config = dict(
    hidden_size=192,
    hidden_act='swiglu',
    parallel_block=False,
    beta2=0.99,
    warmup_steps=225,
)
Each number is 50 + 15 x the weight over its row's rms, rounded and kept within 0 to 99. Layers, rows and columns count from 0. The size before them is the row's rms in percent of the matrix's.

# layer 7 attention value, 96x192, rms 0.0825, rows 41-95, columns 32-63
096:71 31 30 42 29 55 53 42 42 56 35 69 39 35 41 60 52 84 41 50 46 38 46 78 39 40 41 69 49 52 46 36
088:78 47 57 46 34 54 37 62 43 25 73 88 65 51 69 44 45 40 34 33 55 69 42 37 61 67 60 43 56 79 26 63
098:19 58 65 66 50 35 34 61 42 58 45 37 42 57 65 69 57 24 49 47 07 43 48 58 48 59 15 52 39 34 58 70
093:36 49 38 45 47 40 42 62 26 34 41 39 69 54 48 42 51 26 51 49 67 37 52 56 53 65 46 59 48 63 58 47
097:45 54 44 62 55 55 49 81 36 64 63 48 46 37 71 29 24 64 41 44 84 27 56 49 66 56 55 41 56 43 44 38
093:64 26 42 23 41 70 43 59 75 50 31 90 51 66 66 53 55 64 75 55 41 69 57 40 87 68 41 72 59 58 47 61
103:52 51 28 50 21 34 46 60 37 57 66 55 91 51 64 43 51 33 31 22 16 58 63 24 39 82 63 58 38 21 27 37
098:66 41 85 58 57 48 39 53 60 33 44 62 42 45 69 70 60 43 55 57 30 54 54 42 72 48 70 62 56 63 25 66
100:50 39 36 29 23 46 50 64 52 65 71 53 24 55 33 18 59 59 40 61 64 81 45 61 76 31 60 50 47 45 74 60
098:63 64 70 30 36 66 53 57 57 65 69 37 54 51 35 42 62 49 59 48 84 34 70 53 65 31 52 66 49 55 76 15
097:36 56 21 25 32 65 50 56 50 31 62 29 76 68 57 38 56 14 50 25 77 41 77 44 55 62 74 38 50 58 66 39
113:45 21 61 22 32 60 44 51 25 68 68 70 43 42 56 52 57 60 60 45 21 53 60 37 53 38 40 60 51 33 59 56
102:75 40 60 65 42 52 39 70 56 44 27 51 33 52 48 45 35 77 66 43 62 62 41 42 70 38 59 64 60 52 46 31
095:39 34 54 24 33 51 64 32 59 64 57 59 08 53 48 62 51 49 39 59 58 63 50 65 42 43 66 68 50 29 59 84
098:47 58 87 54 51 65 60 48 25 61 67 38 49 57 56 44 70 64 54 72 34 54 26 69 52 69 52 55 22 48 38 36
092:50 44 82 61 45 83 29 54 43 44 56 49 58 35 39 43 52 67 42 51 51 43 62 57 49 52 55 66 53 51 73 57
107:32 35 31 60 53 39 73 46 60 49 48 47 52 38 53 52 88 55 43 38 43 84 33 24 33 81 71 59 44 76 40 65
093:20 46 43 36 59 44 88 53 52 36 26 23 38 60 50 60 52 22 66 20 29 32 50 59 48 41 43 42 29 59 53 46
085:31 49 48 49 46 28 55 68 57 57 58 66 32 64 73 59 48 51 54 52 61 66 56 61 71 46 72 46 43 24 82 45
105:73 54 59 43 44 68 50 49 60 38 31 79 72 53 44 29 49 50 47 51 63 48 19 52 57 57 30 69 61 59 34 37
097:47 15 23 50 60 59 48 40 26 44 31 59 63 51 38 44 45 58 38 74 43 55 28 55 41 59 31 56 43 33 70 65
113:49 24 40 24 36 48 52 32 49 48 60 45 37 52 82 78 25 28 51 57 36 10 35 62 61 63 26 77 46 28 52 79
099:63 31 42 86 43 70 15 58 40 51 54 63 70 24 64 65 34 63 42 62 14 25 68 75 62 40 44 83 55 41 48 51
091:40 31 50 33 59 39 65 58 54 36 35 68 37 52 63 44 78 57 38 61 99 83 37 48 45 75 59 36 42 48 43 65
098:79 57 55 35 26 35 18 46 37 47 60 24 58 51 51 47 41 47 49 62 53 08 51 40 45 29 77 32 39 33 57 37
097:23 49 23 45 52 34 50 45 51 44 55 58 18 51 73 53 16 42 47 59 48 55 36 29 59 46 27 44 38 55 61 40
110:29 60 11 22 69 64 40 48 78 58 66 35 57 38 68 32 24 60 52 50 27 27 65 50 78 46 17 46 46 55 42 65
096:65 47 60 48 34 64 44 43 58 20 48 26 40 47 24 50 22 55 51 45 43 73 65 35 54 37 39 52 56 70 16 60
103:53 37 28 49 55 43 61 33 42 40 16 41 71 33 54 44 40 32 38 73 40 48 30 43 50 40 37 65 54 71 30 34
099:58 56 69 52 67 53 30 56 50 46 23 58 54 49 50 64 67 28 60 28 57 59 62 53 37 09 55 56 51 60 77 83
095:39 37 59 68 56 64 58 47 68 67 52 38 32 40 25 32 55 38 67 32 71 16 55 30 48 57 51 22 49 42 72 66
109:53 59 63 62 63 48 50 47 76 24 44 69 60 51 56 30 83 49 63 38 34 59 59 64 21 40 57 53 44 60 40 37
108:17 37 37 72 72 37 56 42 97 46 53 47 54 57 55 52 43 56 47 60 51 53 63 40 60 40 46 18 56 66 69 55
108:46 55 61 42 45 47 43 56 81 54 59 66 54 61 42 31 49 50 54 64 55 54 51 75 50 40 70 38 43 51 62 22
106:72 31 52 81 39 64 34 58 28 49 56 58 54 56 58 32 35 88 24 45 52 53 70 44 55 21 97 64 51 43 51 26
100:45 68 29 18 46 09 58 46 53 48 37 49 59 53 38 31 14 49 49 64 51 29 61 29 68 76 45 40 60 43 36 37
092:67 68 78 54 68 51 60 43 57 46 20 60 76 42 60 45 37 51 54 39 58 06 47 56 37 49 03 45 55 88 70 27
101:81 46 65 42 16 35 49 32 37 64 40 74 12 54 53 84 40 61 59 35 85 45 42 67 42 36 58 41 57 46 52 58
093:78 66 48 47 40 47 22 54 50 68 40 56 41 43 50 52 60 32 28 63 48 67 35 39 56 63 27 56 39 22 46 62
096:78 57 49 59 75 42 35 49 45 56 51 49 43 38 65 47 53 61 38 47 13 75 55 36 58 68 27 51 52 49 54 20
094:52 62 71 52 41 85 29 45 35 45 69 44 49 52 56 27 26 53 58 25 45 61 71 67 53 69 26 59 41 61 31 79
096:72 71 39 38 37 38 48 46 61 47 61 35 44 50 44 46 59 26 44 31 35 56 41 69 43 37 44 54 33 53 54 15
091:55 64 47 45 49 55 56 54 52 73 72 53 19 67 59 75 68 66 65 65 57 38 48 60 51 57 31 35 64 51 45 39
090:28 65 55 30 66 34 44 34 49 46 69 41 76 37 53 49 58 50 52 59 49 31 75 31 70 72 54 32 50 56 54 52
104:58 51 68 72 70 57 33 59 49 64 57 29 51 34 83 51 42 29 55 35 58 34 51 57 16 76 54 41 50 39 41 24
091:25 49 53 18 47 52 60 57 46 31 23 40 28 61 70 46 36 64 50 44 31 51 48 61 46 45 39 48 31 56 58 51
095:50 65 56 54 32 45 70 61 61 36 31 59 23 50 40 49 37 58 65 55 70 39 55 58 56 49 66 16 52 33 43 46
100:55 44 20 40 28 37 39 59 44 41 36 71 82 41 44 57 47 35 45 65 68 71 61 67 33 51 37 49 56 46 71 71
089:65 67 33 32 56 62 54 51 61 49 48 70 58 54 61 60 41 43 57 25 44 54 25 41 59 33 71 57 53 66 87 18
091:29 30 62 56 95 26 58 34 71 55 45 18 24 43 28 38 59 52 50 51 46 46 57 47 47 31 49 24 28 54 58 31
103:37 65 82 43 55 36 53 33 73 50 52 60 45 53 30 62 41 48 59 47 48 69 23 33 45 49 59 36 52 81 51 60
091:65 74 41 27 52 53 45 51 54 43 58 48 37 49 45 60 45 43 64 51 50 41 48 53 52 63 11 56 43 27 29 31
101:31 41 64 67 59 50 36 45 46 41 52 42 13 57 31 51 39 36 55 28 47 37 32 54 40 76 19 42 46 32 28 46
106:40 25 46 50 21 35 37 53 77 45 40 57 63 41 46 27 37 64 44 52 50 27 43 49 70 36 24 57 52 64 55 25
085:44 68 53 57 49 78 64 44 54 52 64 61 53 69 55 57 35 65 54 33 66 48 69 42 58 32 74 70 46 43 81 57
# layer 7 attention output (transposed), 192x192, rms 0.0828, rows 41-95,137-191, columns 32-63
090:63 40 50 51 14 45 55 62 59 83 57 60 50 67 38 34 77 47 60 81 19 53 51 28 72 61 39 31 76 73 59 40
083:41 71 62 61 57 63 66 57 70 24 47 32 59 39 36 55 57 66 28 43 59 27 58 86 34 56 49 48 32 76 54 57
103:62 46 65 47 68 58 16 36 38 14 71 64 61 36 75 59 41 57 65 77 53 54 53 46 58 56 46 56 39 75 35 35
093:58 70 63 57 62 23 51 40 38 75 42 49 46 73 51 40 60 63 76 52 71 46 32 31 39 60 48 57 60 52 24 47
098:75 50 51 20 63 51 53 38 54 64 39 31 47 58 46 68 64 45 42 35 53 63 45 36 76 40 63 68 64 47 45 62
094:70 32 50 63 62 46 32 79 62 50 52 57 43 65 52 42 65 45 22 37 32 63 74 53 61 53 37 17 72 72 57 65
107:60 37 65 51 51 44 69 38 47 48 57 49 30 60 59 38 46 22 62 46 56 63 59 59 68 52 72 25 62 45 69 49
101:34 54 64 56 55 72 54 71 67 79 39 53 46 38 46 49 36 54 36 52 35 66 35 49 37 54 56 39 63 67 44 63
111:73 62 45 38 76 70 53 44 42 48 38 15 30 62 23 37 69 59 47 39 46 38 70 44 51 38 53 68 67 62 56 51
090:32 42 64 42 49 83 40 37 63 40 45 32 49 70 15 54 29 53 47 43 36 42 50 28 64 41 38 58 40 67 38 52
084:46 55 59 59 67 50 63 38 75 39 46 31 72 51 32 41 21 69 54 51 57 52 57 87 50 40 34 38 41 32 24 45
104:74 51 50 72 52 50 33 62 67 66 61 71 42 62 63 31 57 45 46 34 30 80 68 39 65 50 55 60 60 46 64 64
098:70 53 42 38 69 29 41 65 56 49 57 76 43 33 45 65 59 40 25 45 39 70 49 08 46 45 54 49 61 63 50 63
106:53 71 56 57 80 67 35 60 66 69 37 53 31 57 41 31 36 52 28 19 44 36 52 40 64 70 40 26 76 39 68 80
098:55 57 70 54 47 40 48 57 58 19 73 54 62 29 62 37 49 60 62 70 57 48 65 57 46 91 44 63 01 57 49 54
092:36 55 46 62 50 22 24 69 55 54 48 77 72 45 45 53 21 50 60 40 69 59 52 18 33 65 47 60 59 16 24 61
100:56 44 43 49 32 43 50 29 65 55 46 63 51 13 58 39 43 34 77 36 28 31 82 67 47 31 42 16 47 52 39 49
092:26 70 65 34 19 46 83 36 60 45 37 82 69 40 61 59 61 58 46 87 71 49 45 53 52 41 21 47 07 37 53 22
086:48 73 55 62 83 61 37 48 19 55 31 36 29 58 47 45 62 59 49 43 22 37 28 55 36 80 56 37 35 70 75 44
103:52 42 45 41 29 45 57 72 49 52 31 54 69 19 42 56 66 37 57 74 57 59 46 91 71 40 39 45 54 79 49 22
090:69 57 63 59 01 46 59 47 62 72 51 82 62 51 75 59 66 49 63 79 50 41 20 60 54 49 48 52 22 48 41 48
109:57 51 35 63 30 76 40 28 42 50 68 50 56 45 61 49 46 60 36 57 16 63 29 38 40 63 62 24 27 28 58 45
099:39 48 69 63 18 30 59 68 50 61 44 66 43 66 37 77 32 44 29 71 55 61 37 00 55 58 46 42 67 73 69 36
095:41 65 56 24 33 62 47 59 46 17 48 46 50 37 35 60 47 49 62 35 54 43 57 97 60 43 30 42 47 51 68 68
095:34 45 70 56 28 72 72 51 48 64 43 47 52 70 57 64 51 46 55 60 74 66 47 63 55 43 47 56 31 61 48 74
098:47 71 55 36 65 42 43 39 42 34 34 40 51 25 54 51 71 51 45 46 60 73 58 79 41 53 47 45 00 38 54 59
106:59 85 71 38 17 56 72 41 83 76 60 45 68 64 51 52 58 54 46 90 60 57 43 34 50 21 46 75 13 32 39 39
099:44 47 63 53 27 41 63 72 69 60 60 60 50 38 38 15 46 59 44 61 38 47 51 74 64 38 52 31 47 50 31 33
098:63 46 47 46 28 48 51 29 53 85 50 28 44 62 50 37 41 52 60 59 35 54 40 58 38 38 45 46 32 62 21 62
101:45 43 47 79 39 35 27 34 43 53 39 69 49 57 46 67 49 46 56 38 32 43 19 45 52 72 52 54 54 78 30 67
092:49 51 39 62 15 68 38 46 74 56 61 62 61 44 75 57 51 54 29 52 23 59 41 59 65 51 64 53 33 28 42 79
103:46 37 50 77 31 30 38 65 70 35 53 66 63 65 51 76 39 40 45 66 47 30 59 51 62 38 46 56 43 73 32 51
096:56 60 25 63 49 50 17 55 47 55 37 39 57 31 60 55 41 48 55 56 35 29 35 63 45 49 45 51 45 19 36 36
110:25 80 56 56 51 43 40 72 59 47 30 42 32 65 55 59 24 60 31 51 79 57 61 44 57 79 56 33 21 74 52 68
103:52 74 56 44 20 41 44 66 56 67 52 56 56 34 45 63 60 66 53 32 49 41 48 37 47 58 38 38 53 56 77 54
090:65 64 36 38 59 55 51 60 55 99 37 64 57 35 59 72 44 42 59 52 69 65 40 56 59 48 60 59 34 60 41 43
099:48 26 44 62 36 33 45 69 66 61 56 59 69 42 75 58 44 36 54 61 69 58 44 67 47 48 36 58 33 61 41 23
110:34 29 43 46 61 60 34 62 41 44 56 57 36 36 74 18 58 65 51 38 21 57 45 36 37 94 44 42 82 55 59 72
088:46 31 40 48 58 82 55 46 31 56 67 07 37 50 41 38 57 39 50 41 54 46 48 47 48 59 75 80 66 81 61 55
088:52 36 52 53 88 47 47 38 46 75 63 24 25 46 39 44 49 38 44 60 37 80 55 41 42 51 57 61 81 77 54 43
092:66 52 70 80 65 37 54 55 52 38 72 55 69 38 45 56 77 70 53 39 54 59 66 39 40 42 56 72 46 45 38 30
092:24 57 79 50 52 47 68 35 36 59 45 40 32 74 34 41 61 49 70 57 84 46 64 35 42 47 60 54 47 55 57 57
103:27 48 39 38 64 29 47 39 46 18 55 23 17 66 40 43 39 69 43 53 30 48 65 40 64 73 62 45 64 50 48 42
083:43 62 67 77 45 29 61 46 78 60 46 64 54 45 72 43 39 55 62 53 55 41 34 95 63 55 39 44 02 50 40 60
103:45 31 46 58 64 63 52 42 48 43 46 17 44 55 40 60 46 55 17 42 28 52 41 38 80 48 76 52 60 44 43 27
092:47 75 53 43 30 64 44 47 47 54 48 64 67 44 69 61 46 67 48 80 72 69 64 70 49 33 57 40 13 47 45 49
095:53 21 21 29 53 73 51 48 41 55 33 40 38 48 66 45 33 45 31 53 65 46 66 35 30 68 70 63 65 38 39 54
092:39 45 38 79 41 52 52 45 40 40 34 29 34 62 47 41 60 47 55 52 61 39 50 63 37 47 52 38 53 87 46 36
087:30 47 41 40 63 48 54 63 28 68 30 44 50 57 41 82 64 44 44 47 77 61 63 69 15 18 69 46 59 53 72 57
094:55 51 76 56 24 71 52 27 64 54 44 54 45 38 68 62 55 36 75 61 45 57 45 61 67 45 71 72 23 35 63 42
092:28 55 37 44 80 76 39 41 40 48 35 51 36 41 63 30 28 39 77 18 53 33 69 67 04 72 32 35 41 37 22 69
089:39 45 49 60 23 39 63 55 53 79 64 44 42 46 41 49 73 54 41 79 44 48 55 43 71 63 67 76 38 80 46 42
094:49 64 74 26 44 43 44 62 53 52 60 28 52 37 58 46 43 55 51 64 80 58 53 47 70 88 50 61 43 27 73 57
114:51 37 49 60 29 79 35 48 68 62 56 21 48 81 59 42 50 32 45 44 51 69 51 31 53 43 69 31 52 45 46 53
088:85 52 42 62 79 49 51 68 46 46 49 41 57 26 46 32 54 68 68 30 41 45 44 75 72 76 32 50 25 44 52 57
098:64 36 44 38 19 16 52 36 65 66 42 63 49 22 54 43 79 44 53 21 25 50 44 17 39 44 52 70 56 74 52 04
099:62 46 42 61 50 74 40 66 54 48 49 73 63 36 72 63 43 49 68 50 46 36 42 46 45 65 51 15 38 37 28 61
097:27 55 77 64 53 45 34 43 27 51 39 57 59 16 58 89 49 57 43 63 41 30 64 64 36 56 40 43 29 69 48 63
095:29 61 58 42 65 46 73 43 39 50 38 32 65 39 53 46 65 86 68 62 90 54 54 59 25 64 31 61 66 71 59 41
106:79 36 46 47 69 63 33 74 51 32 31 61 49 37 63 54 33 47 44 30 56 44 55 55 65 79 37 62 49 57 62 75
097:59 34 38 50 59 38 49 51 67 64 62 49 42 50 52 55 65 36 25 52 29 44 52 25 46 52 59 20 65 69 31 24
109:55 31 52 42 52 48 46 34 47 31 77 34 43 49 55 36 55 47 61 69 63 46 57 43 54 51 37 22 75 32 61 59
097:21 23 48 58 36 60 57 53 37 45 52 86 50 60 41 52 46 46 28 62 06 56 54 45 69 59 69 45 52 60 39 58
100:77 42 47 54 46 42 45 34 74 53 57 16 71 30 41 62 59 40 61 65 42 43 51 21 59 53 49 60 64 48 63 67
106:68 48 57 62 63 56 64 49 43 35 24 44 58 66 47 72 48 38 42 38 44 54 53 26 61 42 30 71 30 67 41 55
110:25 65 59 61 60 59 64 51 42 38 64 56 58 89 35 44 62 53 44 96 37 48 65 40 68 55 32 48 55 70 41 32
112:37 33 55 54 50 16 57 39 66 35 68 30 43 51 44 43 80 46 35 37 56 44 57 40 74 30 45 74 58 72 62 63
106:70 30 26 39 73 47 65 54 50 81 64 69 37 50 45 63 62 46 49 37 24 51 54 47 59 38 52 22 57 24 44 29
094:36 35 60 60 45 50 34 46 19 73 35 57 48 40 35 66 65 64 42 35 33 32 42 31 59 65 48 39 53 42 35 51
104:74 56 50 69 41 26 33 50 50 64 47 80 58 40 72 37 47 62 74 42 67 62 55 44 24 48 54 50 36 51 50 99
096:50 41 51 31 81 58 53 68 68 36 47 63 25 71 49 34 73 36 59 38 73 73 52 53 66 69 39 46 62 70 60 53
111:35 21 67 57 46 40 31 47 52 45 23 56 48 33 29 36 45 48 27 50 55 46 60 77 72 37 43 48 57 44 34 57
100:36 93 57 53 26 25 59 29 56 35 34 40 59 45 47 56 32 63 51 37 45 55 71 38 45 48 53 56 30 46 65 45
094:61 40 61 71 49 40 34 59 45 49 48 46 94 19 72 46 48 59 44 43 49 54 61 36 33 51 46 59 49 48 42 57
104:67 44 67 33 55 41 56 58 80 54 41 62 61 50 58 58 45 47 43 59 20 57 63 67 84 67 67 85 45 57 55 21
102:58 78 61 34 27 22 67 43 72 76 39 60 71 24 37 35 52 61 62 43 59 47 32 73 43 54 63 60 37 65 65 51
109:44 78 70 43 25 48 55 45 38 47 73 36 57 62 67 41 58 58 34 33 38 53 42 14 41 51 53 72 14 41 59 63
099:50 33 42 35 47 52 57 41 70 42 61 33 61 60 58 26 65 37 34 60 44 49 41 43 54 74 54 59 78 82 57 57
096:31 30 43 48 41 54 23 83 56 38 36 47 31 26 20 52 55 55 27 43 49 39 58 61 55 36 51 27 69 49 45 39
100:53 71 47 58 70 58 56 57 34 53 47 75 38 80 44 57 28 48 35 62 51 41 47 73 36 46 33 25 54 58 63 50
102:39 80 43 67 58 66 22 43 45 29 60 42 61 13 63 50 39 57 56 43 34 44 51 54 29 51 45 47 49 31 49 68
106:43 70 47 33 58 67 56 35 54 62 37 40 59 25 54 43 42 52 67 66 49 31 55 31 32 61 49 47 16 63 27 51
097:36 65 43 43 54 48 68 44 76 31 42 51 22 41 43 40 84 15 53 42 22 51 54 33 59 51 60 45 44 64 41 19
106:59 40 63 45 14 53 57 33 50 57 31 49 67 50 50 40 38 87 27 82 52 48 36 66 51 46 46 68 50 54 69 24
096:51 38 60 47 04 27 38 50 35 46 34 72 40 48 55 66 57 23 39 19 42 45 73 32 49 65 44 69 49 67 57 21
101:39 66 65 49 49 63 49 58 29 41 37 55 50 62 59 65 27 56 43 30 50 69 48 64 41 32 60 52 22 38 73 67
103:51 42 26 82 50 20 52 42 62 37 44 68 36 57 43 56 47 49 78 47 48 52 71 78 25 40 69 50 23 58 48 38
109:36 59 51 60 70 62 35 64 85 40 52 33 41 41 48 49 61 67 43 76 39 53 50 51 55 42 67 63 50 22 42 34
102:46 37 44 93 44 42 34 55 42 49 34 39 66 37 47 67 40 48 49 52 34 42 71 66 68 58 59 31 35 60 25 57
101:60 39 27 46 52 37 44 64 58 50 52 62 58 41 34 29 51 28 44 31 55 44 47 33 50 32 54 67 42 45 23 42
107:35 67 47 56 77 59 63 56 57 63 41 43 47 56 48 60 43 53 28 80 44 32 63 76 80 41 44 74 37 47 53 45
093:40 61 49 63 65 49 69 78 73 52 38 76 30 70 58 55 51 33 31 49 50 44 48 58 53 62 34 66 49 67 61 12
097:59 47 39 51 48 47 35 57 47 60 43 68 42 38 66 60 65 36 48 15 39 69 53 27 38 50 45 64 60 48 52 26
102:68 29 54 41 45 44 44 65 54 81 37 52 57 12 69 65 47 40 56 88 44 28 56 25 26 73 40 15 64 58 77 62
107:50 13 35 55 51 45 40 56 49 61 56 50 58 02 54 45 52 41 75 58 40 53 39 50 37 53 46 40 67 70 46 38
100:61 52 59 37 76 43 70 46 71 64 70 66 33 60 56 34 77 35 70 34 64 45 67 46 43 44 61 39 57 52 57 44
106:56 60 34 60 27 42 46 27 23 55 35 66 63 37 52 48 46 49 91 42 73 37 51 33 28 64 32 35 61 73 55 53
091:42 49 59 21 40 47 44 57 47 58 74 33 56 59 69 64 39 47 52 47 58 75 19 59 24 55 66 65 55 60 64 84
098:37 84 59 89 64 60 50 59 54 27 47 51 36 71 51 34 59 55 50 57 81 45 44 69 79 46 45 56 30 47 47 54
107:37 51 52 41 27 42 47 52 27 01 55 58 79 44 49 62 28 42 61 39 45 38 61 70 32 68 35 76 36 62 61 57
093:41 47 53 47 56 32 55 31 59 77 33 64 53 40 41 37 36 55 40 49 35 49 68 64 49 43 55 42 41 48 34 38
095:32 53 24 30 60 85 69 44 40 38 51 36 37 42 59 44 62 44 35 57 66 59 63 72 22 57 18 26 17 69 52 50
106:51 42 57 66 37 70 53 43 55 31 53 36 61 46 47 38 49 46 21 80 27 36 41 39 65 70 43 47 62 70 56 34
090:60 36 54 47 42 40 43 45 27 56 47 56 61 64 63 62 37 47 75 75 57 63 32 50 29 43 48 51 49 36 38 56
096:46 49 61 64 62 48 45 40 27 52 49 60 43 34 37 45 30 64 74 62 39 45 75 45 31 43 54 58 60 43 85 75
104:39 51 61 56 64 66 42 59 57 58 41 47 52 60 47 68 39 42 43 53 56 57 50 51 59 56 54 39 61 51 26 52
097:46 53 38 44 41 32 65 50 43 55 31 61 53 15 81 38 65 41 71 17 73 40 69 49 27 65 41 30 27 77 55 45
107:17 50 35 42 42 40 33 33 40 68 66 17 46 22 42 64 56 39 45 55 70 31 68 79 34 72 48 50 49 43 58 78
097:50 69 44 47 61 67 52 51 71 45 59 41 40 48 49 52 51 62 49 63 38 38 71 31 63 68 45 53 51 24 69 35
087:71 65 66 81 89 57 45 57 44 31 65 72 58 58 70 59 59 35 50 34 73 57 36 32 27 62 53 41 38 38 35 72
# layer 7 MLP gate, 512x192, rms 0.101, rows 0-16, columns 32-63
103:46 73 23 69 57 62 55 50 48 48 51 51 20 62 61 57 74 34 50 44 51 83 53 65 55 33 58 68 32 52 44 53
098:52 56 35 37 39 53 50 65 37 63 31 57 53 73 42 63 30 45 53 49 41 53 28 59 22 58 53 65 65 63 48 39
103:30 80 46 79 50 49 30 92 47 74 58 33 51 56 49 58 57 44 48 75 58 51 55 41 37 70 44 38 49 84 30 53
098:51 69 68 59 44 32 49 60 35 79 22 95 52 56 72 47 24 42 53 69 83 43 39 58 42 24 30 52 57 40 33 32
103:19 67 54 43 59 65 58 44 56 77 27 40 30 40 53 58 72 38 54 65 44 41 42 35 34 59 37 55 37 43 47 49
108:54 61 40 55 63 42 46 57 44 70 57 74 48 73 51 55 29 36 66 63 38 45 17 34 30 58 60 45 66 32 37 45
100:46 45 32 61 30 35 66 29 35 46 55 63 35 42 52 29 52 52 71 56 40 46 17 28 22 41 61 26 50 50 31 64
100:63 45 66 45 24 53 43 30 73 39 53 53 45 47 21 63 35 57 42 56 86 48 42 59 53 66 52 45 56 60 70 34
096:47 46 66 38 83 56 60 51 76 33 52 59 60 57 62 31 54 43 62 50 75 63 44 63 51 59 51 92 48 20 28 40
099:55 13 40 68 26 52 33 63 54 66 62 53 56 55 38 38 45 54 47 51 44 47 38 64 19 56 62 31 48 63 55 67
086:26 20 74 52 70 53 74 41 35 35 43 65 48 50 49 57 29 71 35 40 56 34 39 15 27 25 47 44 38 55 60 62
101:51 59 63 72 37 69 48 88 46 51 51 64 56 70 48 29 35 14 56 48 63 62 42 61 53 64 52 58 53 21 43 40
100:43 60 62 48 68 62 70 63 58 29 68 46 43 52 36 33 32 51 61 39 75 53 79 37 42 10 66 40 66 79 29 61
101:64 58 38 62 29 25 56 33 40 46 32 57 63 40 67 37 38 60 41 61 42 54 47 41 27 60 53 56 37 37 72 57
095:41 46 55 56 40 37 31 50 68 59 68 50 48 62 48 53 58 47 60 40 64 37 56 14 42 24 80 35 60 72 56 41
104:58 49 65 54 77 31 48 60 57 61 83 22 39 62 46 46 53 38 37 45 74 50 46 47 59 25 66 53 28 48 33 40
104:61 47 57 52 44 40 44 39 39 58 47 48 49 50 37 63 40 81 55 39 56 49 18 49 48 71 77 69 43 40 34 33
# layer 7 MLP up, 512x192, rms 0.0968, rows 0-15, columns 32-63
101:32 55 45 52 42 42 35 59 72 53 57 46 46 44 27 27 47 74 57 86 67 42 56 66 23 64 48 60 46 64 33 10
094:39 44 64 50 78 39 77 58 38 48 55 34 66 50 55 51 66 65 52 64 79 55 39 38 46 47 72 51 50 59 51 74
100:32 53 60 73 61 49 57 48 55 61 25 45 47 53 15 61 50 55 69 49 59 22 39 38 38 35 57 49 47 49 42 78
101:56 23 68 14 34 31 52 35 45 69 35 66 63 38 67 64 25 54 38 68 39 24 83 32 66 38 31 43 51 51 52 25
100:52 31 53 79 28 47 60 57 32 54 56 62 54 55 59 80 53 54 41 52 48 30 41 32 58 48 62 32 46 44 14 44
099:28 52 38 59 75 32 59 56 41 49 62 80 27 55 68 44 67 58 63 48 51 49 49 37 52 68 47 44 45 83 32 71
104:45 57 52 57 53 37 50 72 50 31 47 63 58 57 45 45 45 31 52 44 44 27 24 48 63 62 36 24 64 66 50 57
101:36 72 46 45 61 39 44 42 43 49 65 50 58 54 60 47 73 39 56 39 58 33 46 61 65 29 41 52 35 57 61 55
101:37 49 54 46 48 62 45 35 57 15 37 35 46 52 43 53 61 45 50 63 49 48 20 34 67 77 52 41 50 70 65 64
098:56 66 44 26 24 62 42 61 24 58 19 41 59 58 75 31 28 58 30 30 76 45 50 72 67 21 43 33 56 38 32 31
085:56 73 38 68 39 37 38 51 45 52 58 46 54 17 75 59 61 36 48 41 37 69 69 52 51 57 52 36 55 42 54 40
101:25 37 48 58 47 29 61 63 56 56 53 47 46 56 72 58 38 66 60 53 43 67 63 29 47 00 22 38 41 34 51 59
106:52 29 44 67 39 26 52 34 73 45 33 49 35 37 32 52 45 60 32 32 46 16 43 70 51 47 44 58 64 22 50 49
101:59 39 37 83 43 47 66 40 39 42 40 18 49 54 57 32 35 33 22 57 50 34 33 64 34 43 32 24 43 56 87 54
103:31 74 36 66 45 60 56 73 47 70 55 51 33 45 39 45 53 48 51 54 53 50 76 52 22 42 15 35 47 55 41 62
104:33 54 73 60 28 61 51 30 61 27 65 51 53 82 57 37 45 29 49 53 69 60 27 64 39 45 49 50 38 50 27 57
# layer 7 MLP down (transposed), 512x192, rms 0.096, rows 0-15, columns 32-63
100:65 48 70 34 47 50 58 57 43 62 51 51 70 52 61 50 78 36 45 59 55 55 27 43 52 38 61 44 49 50 36 15
095:65 51 38 32 62 51 59 71 36 40 41 24 47 48 25 38 52 70 52 50 32 39 00 36 53 40 57 50 67 58 38 48
100:23 44 45 70 70 66 21 58 67 39 58 42 37 28 46 66 55 71 52 44 52 62 77 55 73 60 37 39 59 44 43 40
101:46 26 72 52 53 67 47 49 61 41 53 06 74 48 48 49 49 09 72 37 34 51 76 32 46 52 42 52 69 55 28 67
104:54 36 29 50 63 51 65 49 19 48 31 53 50 60 50 32 71 85 48 37 52 64 59 52 56 38 45 62 60 37 50 43
100:40 67 51 50 56 72 54 23 71 35 56 75 60 99 39 50 46 46 36 29 46 79 88 43 55 46 54 59 28 48 61 44
105:61 36 49 77 42 52 40 41 44 49 27 22 50 45 51 70 62 35 71 43 19 59 44 78 38 49 50 71 30 45 55 53
101:57 38 32 73 50 37 36 57 41 39 46 00 17 69 57 41 56 25 33 50 75 53 48 51 74 30 55 50 00 52 42 40
103:60 29 52 40 51 48 49 95 41 44 54 47 65 30 58 55 22 75 36 72 54 40 75 54 29 23 54 51 65 67 66 43
103:15 57 23 42 60 56 72 40 41 36 42 43 46 59 44 42 46 45 51 77 60 16 70 43 37 67 37 41 48 48 39 61
087:85 35 47 59 44 47 22 83 38 68 64 40 45 44 42 47 75 70 25 56 33 52 49 53 42 67 59 45 99 58 61 51
100:27 46 97 56 75 17 45 40 36 28 68 49 63 55 52 79 54 36 54 23 56 25 41 52 83 50 38 23 40 07 40 68
104:50 74 65 44 43 43 56 76 47 42 46 71 65 60 49 67 60 53 55 62 35 50 38 32 44 80 59 23 52 43 59 60
098:54 67 45 46 44 41 70 27 53 45 45 39 76 27 58 35 36 52 28 61 54 47 54 43 32 57 22 48 04 43 59 53
103:36 43 37 28 60 45 52 51 58 45 64 14 47 64 18 49 63 36 36 33 60 34 77 39 52 69 53 48 30 65 52 51
104:26 76 62 41 35 42 45 45 56 54 32 39 37 33 41 61 40 19 74 66 47 41 51 39 38 61 35 51 99 46 30 69